python train.py --n_kv_head=3 --head_dim=32 --d_mlp=128 --init_std_up=0.0625 --beta1=0.95 --beta2=0.95 --warmup_steps=200 --final_lr_fraction=0.0 --batch_tokens=[16384, 32768] --train_tokens=101300000
Each number is 128 + 32 x the weight over its row's rms, rounded and kept within 0 to 255. Layers, rows and columns count from 0. Numbers have three digits each. The size before them is the row's rms in percent of the matrix's.

# layer 9 attention key, 96x64, rms 0.238, rows 68-95, columns 0-63
105:106169119127109155157184091119194130154126094168116162169153069125147152150161160041098141122111140135062122109127158082103163135160136089178119112198099117188123118117130125165090116133153156
082:109141137168131117156109093108141078141096124107138157105131127161058122174134168165132167158135116155065110176126116113107157152124221126118118128181204133095119144192104128113107113060173120
088:115162171115132138150167111080146218121107153131141141107166120108140196156166165119125172136116126094134097121136139115114102142060183128188108158132107129207105138148129113143101096093188070
088:120123107125155127070130139136147120181121111163121139162112160131049127106153100135215096189139115132117151138115163188139079155098152078084141132197119123119076098159121102157124061117153096
077:144164144108055172159142154117160145087118094128153184143137120163154111110161116155119163120122150143128191155108116081149039161118084185102135131080120189069108085131138145079125127102160131
079:155098078183133120123079134080133208120186101133099176082089136124116176148137159096198158106122083155136077083186159093159122119138154135150127170140149147128121125102179135123128105149095162
092:132128143120170194154119119130122144136128150144132150093117130100145142160131162152102195108211104137192139140105148133104146130072131145074159107065169113167165062130094131074189118168166116
082:154158121134092169189187135151108075130162101145142150128095137094201121148158126114118198144101130089149133093130087135114119161130043133126143077114099128112099164133153124082113068179177109
091:129097182095092134118112126127119117100077165131189151171102129094165114157140194090167142151106117195110123138137177123128204144092137140123138098112124149202133155136195090136161163135152076
083:091201134143135116150164131168136096126105096140151049166133189118098102148129092137070188144177150150105152126164126106123086124126174089078146143119162129095156142091074078154135164157128171
085:057084103101121164129179088142097092163159168170151132139203165160174119173146123118124081105115195153103116081091132059107143139117157139140147115100091108106124120164098100135089114166126160
077:153143128099121103121083062104114138127110131123129126159180080144133147081145133134097157146075086172146148102210155139157152126061143117140110152131060091163131177106173121066118058140130143
086:166066137087074137100099064135123169110141137151146127133084125076140110139140110090105109150038083063142120092120191105192135075079140170160131148158143128107137120108130098142092128133114147
093:129140091044097148160107081130115144162182125120174156093169124148185061125147116185145148164099075114190178125078100115132177103076129126135122127102094122139109101103156095146117155123094144
102:147190084134099127090097111187079087128109095135142157121162135103133097144122178125096127074125134109121112099070071116086043170080100144137079141095075107111127080101103149117097124145160126
090:096145128191126154134123126122097077126146118116172074085140135156137080137095117178125085105146105123104123138153145161163126181152122135066148108038131147085132065106151158089087178094153178
086:164104147113109161126104177136152065151147148120138055091176156126055100110138097170075122080105116129104135121178102161095167128151147117122129166143206152088135063103119149099152098111129096
077:163157117137139102167139066084154172103151134106142104071092088099055123124133143061173120148119116144160165143136176167078138087158176165184135138091131139155146114133130101121089091105095073
086:085113146130069133124140168222161103177127141151117104119102135173174091097146111124145177167176144132113162106141150158147139166172099174113090180084166098108174125137143145147140114088061131
071:085132143118133117110158075119090114131111107099152114120174210156155118106136166126156171125122159137109153107056109117143097156100104120131159113104186138097142157108115148214209117149148198
079:145122166168106167096145143217119119159101148109092156149153152141086087053082161106137143175081182145135161143128096149156150113147138135084136149116162106158080077129055091103138127116149152
086:131127080124068135068115120127077102075168097127131145144097120098166111164134074150085145103151129121168158138173119135171116097092120140154079114043135063126126091159194121143184117130117146
085:193101123105125185156099093108070089100112135151139050100134098121161155143133136121173152122153155090175143062094113141181109104107068127131088103117139121158080140060151083106107134149101146
090:125127186087162129079119091146136129122171166104072140191128150134179155152118163116133103081113156136180192157059184102129146144123123141141101102128106130091099104075193141076106151164123136
087:138087189021094117103094135117160140137119072198107149116119117111179143144136196112148128094081114155153113080145100155179141137128117155140107161125087148125118092135122070110101129112184125
088:145183111136132165112137081081209058181078147077093141138201130114133093160111096134155115127096109126125107136086174108126104109151101131098125147142107119131148093146079117109148063123145062
082:118163130122138122144127143144118043144113179167138131131157127100125151126094180163113107141187109081075121083199160175083115070124123133081135125123188155081076158151090151152171146112118152
085:170095127103157084112120088122142152147126179101134078079130096071183136169153096142119143165087189165163137142126177127152173139133047119119130156128056125140091165152120141140114143132059146
# layer 9 attention query, 96x64, rms 0.241, rows 69-95, columns 0-63
078:124077133073109150108059126101064092115107136149122174131103168146109133131112115130113132169143164099079147079128153067117168147172170123059137155135187054095100141148117124107092161124121166
081:102139122124125099120108149116134143152101115153099142092125072174143107126127141082113100203117083121112112144147089087132126141130142069063143183130095139117100148178038162106132147054067095
086:184114141128138149089122161147130104127113137081148148119173170133095123149153135157226032136099140118144137155126183204118131168136164140168151156156140146152174123160124158140175168168140116
079:153076121165108122186117067093086165135118150102086109155175104124185153124151153176173118129112122164060128102149171084126119162136155135111097086167113130169197152120175142103081150128090134
090:157191150146056119123134123165137114115097159106133151166111165162131061138146092103083166130098112113082144161147125116096115090125187117138131159098088191130099124211088190124137088128141101
081:144120102095116070150110100100084150138203192138176142112109112120125140153144057094141143155110072132146084081107146153137210084070133157117108120106175124121146157161163121112178156112141130
082:152169168073134119126079082083071122136110104180121137147106146142134173109186086085129094207111157131166140127089164099156047142123108164174098112143157170152155166139093133128124124141154137
103:191109157132159183141138213111114203148137158150128116132129108134100103167132131106135101175166181112135143170122140138127140109111159118137164193134157115134066143173180074179108097123076119
092:102102122096149087143085118129186124123183121159127091130110153118152160110118143172087137104111122159093143158121107118126105169105154149135089064143165150081229151127156078130094198173176127
086:069095113104092102108135104076092108180138152176136108021081127126119144145172149128114126146068149077094160123110117162186130175126144147133098128155113131062135114101097105130144094151170141
083:137137110149121174128136137162163199138039175130140152126089173109095109147119112125142136208102101134189146165152133118141111100158153100130166163154136136127171197140158121156096138055102159
079:104157181152149119131142209148136141082102104137143092196119133139056117139140178048134128137141114120108121125148163156146113123079152151132203128155079176147127124134124186123073090133108166
089:117090085112160117122088139118192114130068154112111120138139124024129156131117186097176199135093166117157104127155118130104141127128091136152149091187089142150072182138114132130130138179090127
100:170090137120093079112080039117140123174144154143160203135147118120137166078177134147136144149117133184107133146170104116116135158089137144103140157146131048117189108115126088116118146141184082
085:129129102118075166135123123094103124169127118115203109148150121123169173155108112186113172055133182133084079111118190169141113199164151166114115112148093071123139114144142108089115135122169089
089:096192122131117140123085119094113105175163136116172087157140121144133167140092111093151150100086138130159132110140096157122120119129136183096148058168140057054119124086204124103105169106078161
076:135080148122169194165104111159092164183107144152130121171082109148130097135163106092136140137153085059118082114199100158149120156116162107120163114139194151125068132159124151134126140055096117
085:128101137147159136115161109143142171090209166150075126175101138093108136176108133145138133074092099121187133100135115196133102185144104151153089164165129112115141126145185174082139123201125156
076:116139128165115069159055116131119119142131039132114121089130121148128118176138163154175106050102121129102163156159162099131135122173090119102055143161093088118113168122109090138105123183177133
072:155092157126087111077125122133138142093143095080109089136122134110111093119141155138149149155103133136141153104177147196136144145070064123127089101150157070183143128078097105176077150087053168
076:163139130137065160161106106096153193099118083113089106089183127117119113130155165101137143070131100124179087098100090166160103145105193139132182130072141118127118127184148108133053104134160113
084:123172146166079120149160127119168120164135085164119141137110080169083133209137123073138139107111164116120145155066157140143108144099080142177102114162190135151131123145150097068151138050167109
092:181147117107137143075200092149201131112104121143131140122117177114158080154152167103113074141108116155115112143111168130127217078131171107128134115181120122076109086068116156093097125107110110
091:084091110146106161124169184098127106042115146149159159141098139149112063117129154060126104171109114159109159146175136106107113101145150147180147199150094126180137123153172123152124108115076079
091:111104142148139118060096037082126099136142144069083106142109142095128193122165079133091093147123089092119142143146160116169160119124132110083144083117104067124143150104108159091199118107095117
086:096123112177132080143100102072157135173191074109135104102085161141147134118130088121114130155169168182145103126072139127102160190124092181171125123081186067113156113107158164102112108134152118
078:126130160110117149108160144157150155136121148123084140083098103099141141144069096086116081088155177164124143127125150131177121116162058088167161110161136188112100152086176175197163087085137088
# layer 9 attention value, 96x64, rms 0.24, rows 64-95, columns 0-63
118:154090053115139074184145100106152165163088061168182078099143150146131136132150160138122061133138121139111081118073133160107104079158116103164133114154116164169073074141157143121138142121140142
117:123121100130133141173086166130180120125147136092076135074092118076163060126166150105104089165122093139146140221122140155158113101119053153125113101190088160129139127141131127115118163171140080
116:205161152122150102135132147095047111139095142109131095080163101154121176132105157140137120111091146112078134134161152128156121231103120091111169143115079178102123109103177127162135137132191135
094:091133087136142120128166117092113166172096139107121056103186095106146116145100087169199093140107171101124084118141086110060093130125156115098146095162119133170138102082174107177189154122138134
091:110088109164128158095171119123088194136086160156119103152171083125141139188099142157208130125119112091157138120145158120119145131144103132073095171096200124079159074130117119068172125116133088
109:139120043156145084207175129140164151142114115128108085082117136130175126148171107112089122130120126139096081120130109114157115031116134110145106108134163146163143082075134160151177172101121081
105:174118150127072134123191137123145179097109100174100118106133100085107183123145135184134079148148090114176151092155166077146149108162183099149071181123160148134111151076135147099075140106115098
133:121115116099121129106171165095187187138135119128095153098106128079143062104121120107075135171131139126128119164162140082127108121133144190151147150144126141117078191091093045066133115190141098
095:157143127155094140070144080128089120164167105110085184184117115128107115103180135146139148092141171162122058122180154155145084148127139159156085108092122110104114106133111108094050129079123194
077:121146118091163107123134138131135152121187124112080110158108127145117144172186144139139090083185111184102086087118143114095082137206126150079126111097146195083087151158097118107123162157135057
113:128097163106121132140098126103128114084217087137168141126130196093126112114149100149155117148145117151133149070189102134102152133113080145154158144181164130195118112201105136137131041136132102
114:159111093127112128150134146164136132119080057131130115109170137098140164107146089114136179145125150175100082139070174143173074096213152157108074099090064162121160107087138103139151162146131111
098:121141072174125111128146139153166156083066174138200167102119185103165139167118100131132106168205078117153140112126086106094169121122068107121105073081158095103132142129150137136107104144151163
112:062119153156150127125119070116054129145143129056114121128101094162096057190109113137163182105113144105109115176105117162124161192150141185133136134112107125132097138141085053130112130148098132
106:205109153119149167073149121137122098065140168077126099125111119140127070110176165140090181139182065137117142129138081105139131107137140184157154136156109103158116180159146150112074081166111110
125:168162153123060138165179125134175102084088212106192159117098140127140135161143099099163174157104129114159113116137117111118147097128093098069120131115168057068162131111123113086097140127127158
106:135108130116125185120090163153089155103157093120106068133174127113121172139147166135101166100088119107148122118133201183126171152126110129054114096108129141105150103156075137181135229148114134
109:095162102088149090129163184125156122100122109153140096169079136129167129137132047122149088088173104115122119117182095083122081097123124058173130138114168104161169158153138150106175105088161176
114:134147098133127113138093136086115160154178187127097101084160114143136099138060104129095070142137098111099170135186124145080145024135169082106110150112124146138174130099141173088149149149161160
105:126078200079106165089083098151129074117149120084182093105095141116131165161089124141082107124111140154081134105108099132083144155116143182182124164134145159169137128176124127122071077106171163
105:174194143130080149111151095154134127114148209131170112144141150182122151100082126138170172109129178138118111106100110123150142063122108120087110047118148153155087085110168135163093114071123154
122:099096050137111139135136105136113115200110142166194174126162160118134131112119114081140098134061168096111087147122161128159139074140144109154127078115192149113112110092178099185163107161162109
091:109119141097157093135142119145131093107150073139130112111114149154116108053112142167084077118062137166105157209113090182114167103183113119190124112104106138137132158141132134170150144212159110
119:166146081105056173133151176166128142124135151091096142137153090144104107181186130150122148142120098156165094144125122132147112114109109085164161140119019084094103130105110102129065123146092082
093:140116137124082116116051136118090101129123094170105143175148075119130209120105164141122111125120135163098106099117138130177088055169124106149128098140124190123100119095131145149194202074147124
127:096152107103161116167109126126124047165161121166170098174147091102124192098070126132154135103089102110107140062107097133142157112117126195155142076121174121164124151188098099149132079167134125
112:126083096116153141138103112161118162117178088062169133102117183094150099120125158129128132151101186189077115131050116121150092086129155099115124112120183136202179115097153126162152111128175150
090:152132083111097074103115100135142116111128163070136158085153160162140104138136131157136144164110096123141101117142169191071111189173116119171090221128144114143048158104091133128164146096150135
091:101115072174036109083121118140093171120126113100108169067130149159144116105127203115163151132160142144137111175172110115163102137176133099057141170108131163137132090067146121101112119111112157
097:210177140092121103105135102129129096113110196160118081066116150090152112200125182128144106109164119118122097106154117103075112100111098109144149171147176068109206142116108121120121105107104120
097:124103177144125122129170153145101170103114151117102152091128142085119076146076139133154133152085114054178175093089135084142134079123107009154132124118162094113115121107129098161141170141153099
102:104120125149169149094098100091114171142073155114115136099132100119087172141098066147139143100143163153174164142142177037124075073150134091139115134099182115176098065114140141159130122149110172
# layer 9 attention output (transposed), 96x64, rms 0.202, rows 64-95, columns 0-63
121:115160163111113151087100171194088056133085129120159148122105200107108086101134135151116131209075091119094145121139128091141083146125089145135093083131119122138152114114083128089119182110064126
119:122093157156105132124081151115081117148134127129128110111153119191087097159165108134103109073154099079076181150141175096102147171176193110145122160084122089154114129164041098136131085139114160
134:176115119077141170173182150168182130107142170169173214108116166160144114181121099153160130119179073139139113127117116077095118080176168131126126194134114135143152125141171142128136168123119151
103:149129119119064149183164132186085155113085099127164124081141179187134176111100165124112106175086114159126100072090089116112098162126088104140148170081094127135151102132132139123085156192153152
089:074170133112123071159169120162205089091163143110081151128146131153100133100154131127094145144087169134107100134114148173087058128117100112203127175108146120146103150146178093151089115179160119
102:091172166138100146086109145219073153176120166128120120119111136110145130137137142204142138156143144105119197108156161121135098175143099175107141097062078146128092153165125148065116127168121142
112:153140120149161137149098132153144074147165137118135129141112181179141117128138108178157133116154161169112112136146067225095060165058084203136139103107168144103138128143156151115148128172145155
129:110162108219091105137121163103033101106161064132102084125122124202118092117109098155115105070138156131109128157087114139126141144187138128107100109121158110138142121148107166114161140131198129
095:088116181147146126130158116137128096197118152107198089167077104111125118128087076068159203174079138177171116162116122159112150116171169145132154073169167114122101143122120135139141113153160125
093:114168151096094078078156155165105113100145099140119055135074122134133073131120104115087128084125063088216116157114122104153061113096138140128126145135077116078156128118107132088132072120104128
113:110074129120136139083098165110093118112120177087089130215125130161195181111132159164119061120121172123104167149093119160195142161124135136091100110140107104120139127051165157137129163135097120
120:102135113150111099114135117171121127181139161134119134108099167106092124099074133121068144201106097089119147150139105086089093106117126137124105157126154182083136134136018143076148100065147166
103:133085138170097099125136158105187119096101140119099101129116077089119137108127207114180109055071113155065145109169164124094084156117129143175110130200114141151155155147107163123086121098113103
116:134161103131105165162152133054127173111125115175165122182095105131179141100141081082126160194139181158141090148143162151101169091103189061128152166146122120133136134145136103160171159148165095
103:075182143155166142132156190129118121101115125078151114135178112110113167166158113145149094097176214116079098110152162134094154112125146147098111125191080128057139148125111160110168084095107143
119:109077091170140082128108180101161113133111108137066138115124134123097194083078159164098155049146064138074055094154131140089148148150129110128116125154162155147120096140161130169115091143122111
107:150146145084105095128092082087140139162161183098142151180065136156081139165147131124114138216169092112141136123139098093127165139139176105154127182106147127119115151193184114127133058098129120
115:117078109181106128130119105119112114134165144148137107108131144097160101164065164149132160073115126086160125099114168120193138192130062170155123127157084158098115092067198153097079130164134145
122:107173161068085184158104144171143128151093130123124146105190104138229129161163130138173161046125126119151132132100122085126129179137109146157112168091098140122090113149170135106101100132171129
103:120114058109136161132128129077113097141087168160106131187109100090162150134156143141124145150115167107125187115173067083106157115134130146097102133184109096104119209085185120183146160122109167
103:112120118081179179120121145159121089126107102113133161118179110110134174103093156114166126148099100155179016100189123112129099127134151089133150115172125153149117202116153141092134083155131178
118:133118131146126093142101112193118152086095147156044127101138106110114125069121112124090143149074106156171095115153089105134109179095149153086113092120114059175103135154103127085111225126124135
097:154107136135112145148093100107078147179071116072107144117144086128147124174181137086125147139127108040144132140099162060173123102066130151096108106140096132106121118153090156107126178047123123
117:121146176192168122137103168141160126114124154131191100151177158156042138100085133140165133125203157142077147156160139158116137136164166101127169186125170150074144100155143116131163163096135128
097:104124183074150130134092074195105131162189135138182104106113148104103087092109130124111120146115075105169099125115063173147128077112162145091077118088161114114117126095092127142088113141090192
129:160091091095148166109125113170114174085140130110070093097112104123125122071133117127137093155095183138183103136163133065143163186085128095098103139186137145155118159078186121177139159118088157
117:117181144113140094101113116121080101157045195134073117161101154131164130099160128113104129161122100076075144117133092092151146107131106089094140095138070183146116150147072174077112126161134168
092:085101161151110134082127094065207070110136077082114128186115150112161120108115155123110189132110058130131122141150090127100159126128164164084100130096062152114192098128123104158103130122150121
103:083158202114153110096151111087118126106133130139142147126127091088101117096114125109066145083123061167078095120069128140106100080133172123191113134114116142144116102124071142062166092173169152
103:108123143091104118197119229108136121102125094140092139107155096145111153115081131118130155096149155137101168097142148066111090115134128144157117055116128147130128077070212151132091107139127180
092:128122142104147118185080096105124099092135125113107101136110128184141154100155136159123111077138072173070099134169143138108082140114177147105166098092101171132192092169193134100074182088129114
109:145101122078092125133205091141123074049145172127151114108173096094157112116129153105105142120129116127134116099136084220082076162132148120115149055084143180147134121118128142076106111124133142
# layer 9 MLP up, 128x64, rms 0.269, rows 0-47, columns 0-63
093:131122160113098136123092096141122147150073119152086119102105165068127116159170088111196180158164139121142096193154138176096171068196103097129091111124155178102129127098170122109144120175122161
089:150101086110085115187131128172118120147151203137088091120111112142122149154129111093159146082070151157137145109156121122083108099155162102117102135184113096119144130129095184182120117189033113
105:145146113175173099105137133106106117161091073123110125045124076038133098171084144118120122193105181085155125109117100133088170114123125181122127182166098158113169093115105131122148120155116118
108:113151121124068117122133192111155136135120137096143149107073146145180146110097130090110135181138109153158133200127139133114117181168159115140170114105112152080204220144163127154102060127114127
098:109098038117091145122140178150090164167124148127129105105140063160100070114140120115151115134055059131134162150096081160136143080145142104153082108136143163095155155145113103061119105130110097
108:141100093168142073144132165093053136140099143100100128120180105106120139117157108098186160148166135111215116119167096147104144099107131171151107064095129161116150128176106114171176083169144103
104:134122183082107152117139165187141163119064170109129152151118177149113109158150156145130145124113058129118084161151079117136139134115207116106150128142162146085076093158120113064124159168136062
099:147095146126150209200108142133142159158115125150148142175218205143138112081132128144105149177078176124068121091108141091134132101127154130110086156148179164131113124143139143156120084147119151
098:157128089100098135086105140159147124158145086131100170151143155110139108130118099144104148162120131176153075156172059063102104159104185158169128117141163126146096141206115107150141062147068169
103:158159091084107150124090128112156169082120129122084124090130185095017149099147160161109129153117177137141110096150141137127132177148099148090172139120110233143128123103163157098125135139115146
097:114141146165122102126110138102085169148097119139139154170105108133125101111101129113029216157150207187144109116114144169136116125111114132111098095155123127140123161184169205166158092112131137
098:098108152140117061122144180173133148142090141116146118146075093124123228124125144083098168097111094126159180147146124134087110195150085163112191087152098110109071153114138125123166136109155147
104:122123085147129154096162181154162166161112091183115154172176127151115124072088106074081114161121167071189129110149156099146093120115200128112139110122136143107092080117098088106087133093112175
084:143151133121107169160166127113099136135082167141086173133114138122150128116094134147129119154107145106148118157157059115130163133149204137102170135110143204102153098192079157105106044173187141
093:147085159079140100110105132141160126167106119061117112106090119076157113103078128201168161150167149138115086131101131101152153148143106144073078147212143159122087145070087122113124074112137127
114:116106163088103098140127140113124122127122122182090170107051121131083091075110162134157127125126087151134122137170100162137076151120078142123103068149151061089149166200162122123105104144172066
104:118125174096145136149174152156198161062040082104117173090128157129093120128130125141100140122164104059157133106168147188172137170141140107151128204073139117114126140136143146124107128123123091
088:178115170107128119125066136120115103185059127151165126141137151153181167148123147075126172187170121113123116189113092120169127072117142107149137129096167162090170147100113119100156048106155146
099:111192140141073175095121105111089106108138130096074146146095065146086119093095109096057105124140090128175116151122082127145141116110071102149117176137121136086098133081058147123095101109089089
102:088055119107101136137118143127100109145081127122082078067097129114127108174111104132072092107133054092137083139159164112166124154108122164102095114155089168108099090159068177154074118108135111
089:082085108170109215140127110111148094104129106082139108073115075148087128123140137126150206076088130113083134119159128074147127090111137123097156082112093160107078125144063154087114108125100106
104:137136181172113113164170144155098140138151091146114174145137112094135150155107195148128130154099188096172064130125062143153155174117178063147104193099152134120144126146139127151171161064118127
096:137086128123098072088133133167103184146104044088123119117099106129070128119183065074149187121136133137171153180122097087105146131122152116110160115114116149133088130094121124073171140096099079
104:130166200129128069176066093073133156155113134079142108119124128138125109133098130087127130153119161118152085172093134152107088116099128183143121183064122161034139181129159142157133109146121131
117:152116139073075114097100161097136093170141142101112098120086170111157135033089128100091088133119159137126096155102117118105045128082133131150152087168127150074081141112162109126119059110124128
094:120178116122095130081157177090149176142082158181130113099150088141096117104138131126142201158103077066129146170141098128142102198101145078103097115087143078118147165183090154143147135144159137
088:041092071087100122126133144105160100166155166121126132158095171127106114102180131093080128131129178090057107075086118156073102132123151111135172139095138135119080115124128130112051133121108100
092:140134100151191171125199155202132160162093143137160152069141145154138122137169138148133077123159153099152087114172122111129196085118117083117150131135161136112112081115154107184118065095172124
095:164109136145061126098096146117111081118126156192126149100139116083123181131095139138145068144163190161147133125094090126117089173128109068172084110170150185110118156144161159182165141140159083
115:157109112114103144124098178193225119123141188156075131148142101110145090127125162111151137156122161158109162194125139163105155139196155182143143115160129166140074107153166141093131166096155111
099:137144131142132140132079090136170123088053115124138113121130115140115104117178116123067139081148152088141086163233083165124183139093100077159132099139100099077106095141095152155120103149124084
088:181096148117103066155180117148150099187138080118105149120138134079095153151152112147121168116108200130098160160114115112083123156139146089194123064159126115129123098125132147099145109062107201
095:184120153128094171097096099165074138169072135134080171136128114079112156124178133133151085157126128065198093155184092077136172100153153092126157092133153146110120147142119135109167117094080115
112:115124138095087158118173174194140141101152165080128126131156176097125214119161126144153074128136102118179148162118188116163109117176133067145111118157159109062118136117101090173093138104099139
097:120127122153173129163169131157120187111117136088103187089182118095075122121131178130126115152143117074137167093168073125145127151145110205081190103158125130186114149155146139134165104139191099
080:081150180124126139156156169138172123175128135095077171171125132095164095144070128148119122210132126076069155083067134140126120114147144134113113142181086152055084170130144117126137101120112099
092:144127171125124089067119103182087137122082124129113141183176123167161121095146122097118164138069180128087142180204113116106150154158126140138131131088124149153067149158063175095129107121154082
101:197174110150133119158117132139132126118115180146128053104110162059130075077120166136130065118050101112118124171116129160102102106129125176193188140129135131129095165092146142107094115110159134
087:136116159047140162129160142130168146138096116093036164091140122170124111133141135169125123111065219123093133128179079155185161139144158092130125101099126104174157130129126118114182138118148128
095:174136145150061100187100168107109127120093101065187113149121122142129179137169088055106145129166138121152106168130147124144140120126104132168148118091104164105162130164090208086159103168139164
094:099079099103144146193126108176143088170116118140175138091135102107078189174112139126122129112082088117130105161165080064108072159138151171142126066133136141161093140137116209119134112112093130
094:111108122182123126140128127119109160149136177124111083152160094076093150117128145107113121143144110144161114178126071223119086138159117099176092073088052139127124169143153142087159129197119165
081:148137101145200188063101132104152117171118141126129138128145131088114138175076178129131152200167127150107123180082124081136090112135121056166082135109142098112143125098120174109091099172088122
089:167139118157076110145119123096071084155133148162113122106082145173109163169137143143184101173091068116107083179119112147131124113098126112165183084160169131081155153092152106136074095177080145
110:139140113142128150142166144090092138119154171089099149125052149065094098126079092068128091124112117137129107137149110142111118137113037155078077058137149127148126131174131088153062085111127125
096:135042217109124085179124124189107084141105077106147122112146082159106113109140134087111107177104150121120118129083127133170184108127120188069130165153114154116146115148129143163081096130153150
083:104164088096116189140146132134144138153077113163104132129131099056117135126124128125129119099123150088159078127184082141086094150172144077059174109169137093107182102072159141122062093109108124
084:143169150100080174167092133134099154155093123085103163120174166138111092130136181135126179141147113188123189140127107129117141085174129160178148180189155108152106133142089188117126162097140066
# layer 9 MLP down (transposed), 128x64, rms 0.277, rows 0-46, columns 0-63
084:111070100098107124149137115122081098123190142084199171107094141157131137086121108110086104101108141149150148034122109086148108182122083107120121115113142071125141134140098129198086080149137099
086:088127161145090110128127083083094081110160123155075121151118168105120114155127114105131149123103081086134098143169160225178127117122134127072112134075163179165125167133090096201123167141127106
100:145147129129146090121133134159112165133149179095184122164144127112047119129082131110150102167183135138143160111096145053062083143051129130127095137125157191141132151100145166148162077133170136
108:112202182147151074146116057174113105156130113133102101149135101148142158159134127146167111160217148138083125133107161132128068105133114114169157096112128111124126217097117171077128104134108118
098:148221171069140093116127091103143191147124140139073155146161113104162137165167148133157085076132171126171073127109145096088157132077118142164128121161137176125168107110129184101125134148155155
122:140114114179102075173114126091121142083114149139143167133106090122141087100103121185094126197141132173110113118176101198138069110076180125115130127122140148170119098127076121069137105152065092
114:163119074145161097178189135158155107100081117090135124118171113132146086124152109172115102116112190148125138118164211137099152147104058090179134111180109082098158147103118126120130122088123069
094:166166143180123121164093099114116141166114065120117128113190117102090126121070105133142142138143107065125124169177196099124075140096123134167081117069166160117114176091177132102154169109152103
094:146048139060106085134101156131086105119159097132113063146139171175147179140149150167160164117130162127172154148066161132142142155148118201108150079145099159130135119171152112103141160142160087
096:135160146112122144083137214103134158110138114152161121151102079122082144120105176082142075121161088110191155148140124129094119113078163172166106174122110160121066155144167103113135118145085054
099:130096143111126104069152048117150135109150077148098171144170145116158069096111139117125143128143165121080110177116153177128119106130102122132146112126156115141067204072135167112117066183177114
093:113140120105174134080093195147090101133149146097140081174083103155081164149145103120089206109115082110108104195126139133110116126125154111085167071148121156085103132141187140127131089082136087
102:126087123155130107156140063075161169115151086149162134091139167043124065105097138170129097157145125160101139111151130136107101124112127162071176083117179134161065134132128081115101103145095176
099:089135134090133198134193090127212114104108118171113189072147111130160154123102141094141133107120070137178118146166114122124138150158122086134111100090093184120091161142091156176131146121071110
100:090133100127159116190077112103102134068131111145131157084111123121163166127141124191105113107202151121183107146064124095069091140100092082126121156147121089163137132084100126061126127135093171
099:080103097171087160095174141082104117124113127074189182147110137073135111162129156177167167099139155145140121117125104160176165138143102094108107101187110065124160146140123138194131082124084144
113:088167139105064108108126153101048128151113161134137165155093126096102098135129156109170119109153130136163077120067116168164094166097137088106076113119124113108149107191187178125168132127110194
083:090113109135068128075156135172128172099128140118131098146092117092138102079188114128173109113135095137139161069140174139080137161099097147146172153127120144200122162161114052154062148123087131
078:162079138058147093085160107114119072116155110092146161134118124120138127132137150149134127102080141124084138140143173076155141161089095185159120099124113091128155097069167121059135205190141116
121:200101108166120098101127120143158165133152113094143118141068060129114132120178138150121118141065100113123153048134061156163200119090119150093105101129162122106165123092131116106175116122126071
085:149158135139131091084108094070126149147123133140138065197152126124110132151113178091155128115222050175108087124099123162143122130143089087135135098146109133135104068198126127169159124124147156
093:093107080123113155071159058120138151093116159122134090161135154125147079148144124104102133129120144088157168159103122112153152119138120145191113138090137138089106132184195107147123188137152019
096:119146123165150111095153079188119153124152103060119171207157125134179146139152040154155178086111147154108122129140091135164145118092147108161079126105132153115077114129107148149085150158179099
110:085105122144109096153122100199147094139121161138086128162194180142086136151209130143105117129113094145124086143179131107128157154143217080090108130113137097089177164129096128133099133096111084
133:077109128107156103153169131155164120206140150124111135157167106152145119136121081160159087097132145055142114123118122151095140115115050150088048145105140080128115117140087128063149178181112143
109:107098119144129091050119137130175099094115115115093191154153187118183152151090140104109079128097123155102207108131126186157156094133112143086113128114163132133090165113124032114137158117129133
076:237183143207113092158144130132107152153138154118132109125182141159103088148127148102138159152170123172136155185139178123157111126090107117182133123158112093173122123107173083088096104144146132
096:171107096156150140138150078138151101128134180112171149158158131085127083108169173099118149115124111096122143118113141115122052074151061106143108078177106137150103085105199173067141110175118118
098:181113061137132116105160150098169130125144096089138069114135113115154155116159101121131128193099169098138145135113119144155146124132079129069061132216103086099123066097117110171176143145133088
100:129115190144169141055148111094141124158162151132123139105129053122112115111116120153157111103149092113104109131113187104116148214147117092142131191169057191154094158159135150110174148129157115
110:076145189104115116085127089118091142169162165153121169187155150083144129124155130150169179101187147150176104079086121098116158088143079132107118082097166095141115139094071123101157135100148171
085:151126147162132162071144184184115158104143181068138129127164142129099129147101179137163076149095082148136217129108139105107071104135169123151104157142081123121110118126191108118060102107127125
119:092086107135097115103053099107084095138135145124092124103099105098218144073085123102091186109128092100075132153160141126095080172164146126157157174104107086142147141098137132100127085155113098
110:138093143136118091125138100086141150151121113135113108142125095094120080109136077130087170096177086130129189066105171150129147097121150139141113117058146151158051127077143145191211141157101137
100:170081091164132100161137111130133151104095122155174116102134179150165129145186131172141151143210092188072112119094138131127139216140130084121087108121124124110157173114156076118112135134180093
088:178126121137151125169111013104122153159127111103149110162114176174148133108112128145136115140061092124127179163136094124216147139121153124119168172134118136188137115129205141122104106122161132
095:142146151102147091164161067104112138161168075131145140106127100130165075065114136044124127106117144104168060165121131105126153101113186171173135127113130169163130100091176154120119133182175144
106:140241113105150104157178126101101095127142103075109125098112093145096117108102181131106148136099114093180109134139141182115092133128117107109125078135128043117131119122137140173176124062132176
073:157112090147163078130115152141100118143174104093210082154124115105126143153110113134126077136184092157036099132114174151149122088088064131127163114139188110177135101134131120123146138121094184
104:131213185115100073142138124134155085091120091138169072143107114078118166180097120150121067106087126161106160121178102154091152112078125148124089157130139106076150113194126124164140144151127158
086:085162097109173205145132104112089158097168181072157103127124156135133133153145112111163122108171116162130173079111119158196095138101139166176195146110160122110104117123149101154152048129116142
091:105134091160102180236090142102124134153170074140119127079128144159163115150166111141082111174108179130103110117170139098104129100105157137134162136121129103133184086142136140084097150060145179
084:123155134160106123156082090124077147121104089153155154189155139075136122132165147027140134122198086123066139162133189129156094108160133083138103122130094174150107156118148110139181155099132140
093:140095150209112122147137127108107123200149147127183165163174152104126154091119049101166170132160109127118089082129096089122180128131124164142149105082086128141110139180179105090096168148141100
114:103119164137155184102179092150164135119102156146098147096048109122175110113147069102086124143145174190098159145141149094105150084075119141158099135055117139144159106116109092060119112138154120
099:132094132194160149128093082190149118080159145128124099090154111134118154160175114090196207159118078122077159092117087143158179125103122095156143107146124114164110081100144125130183124115136088
086:161091180039122116131156068116124145129170141096133151061073123125132144141154116134168117136151080138089130110162108133082151116086105137210136093146137101127073117050110137088155149125124138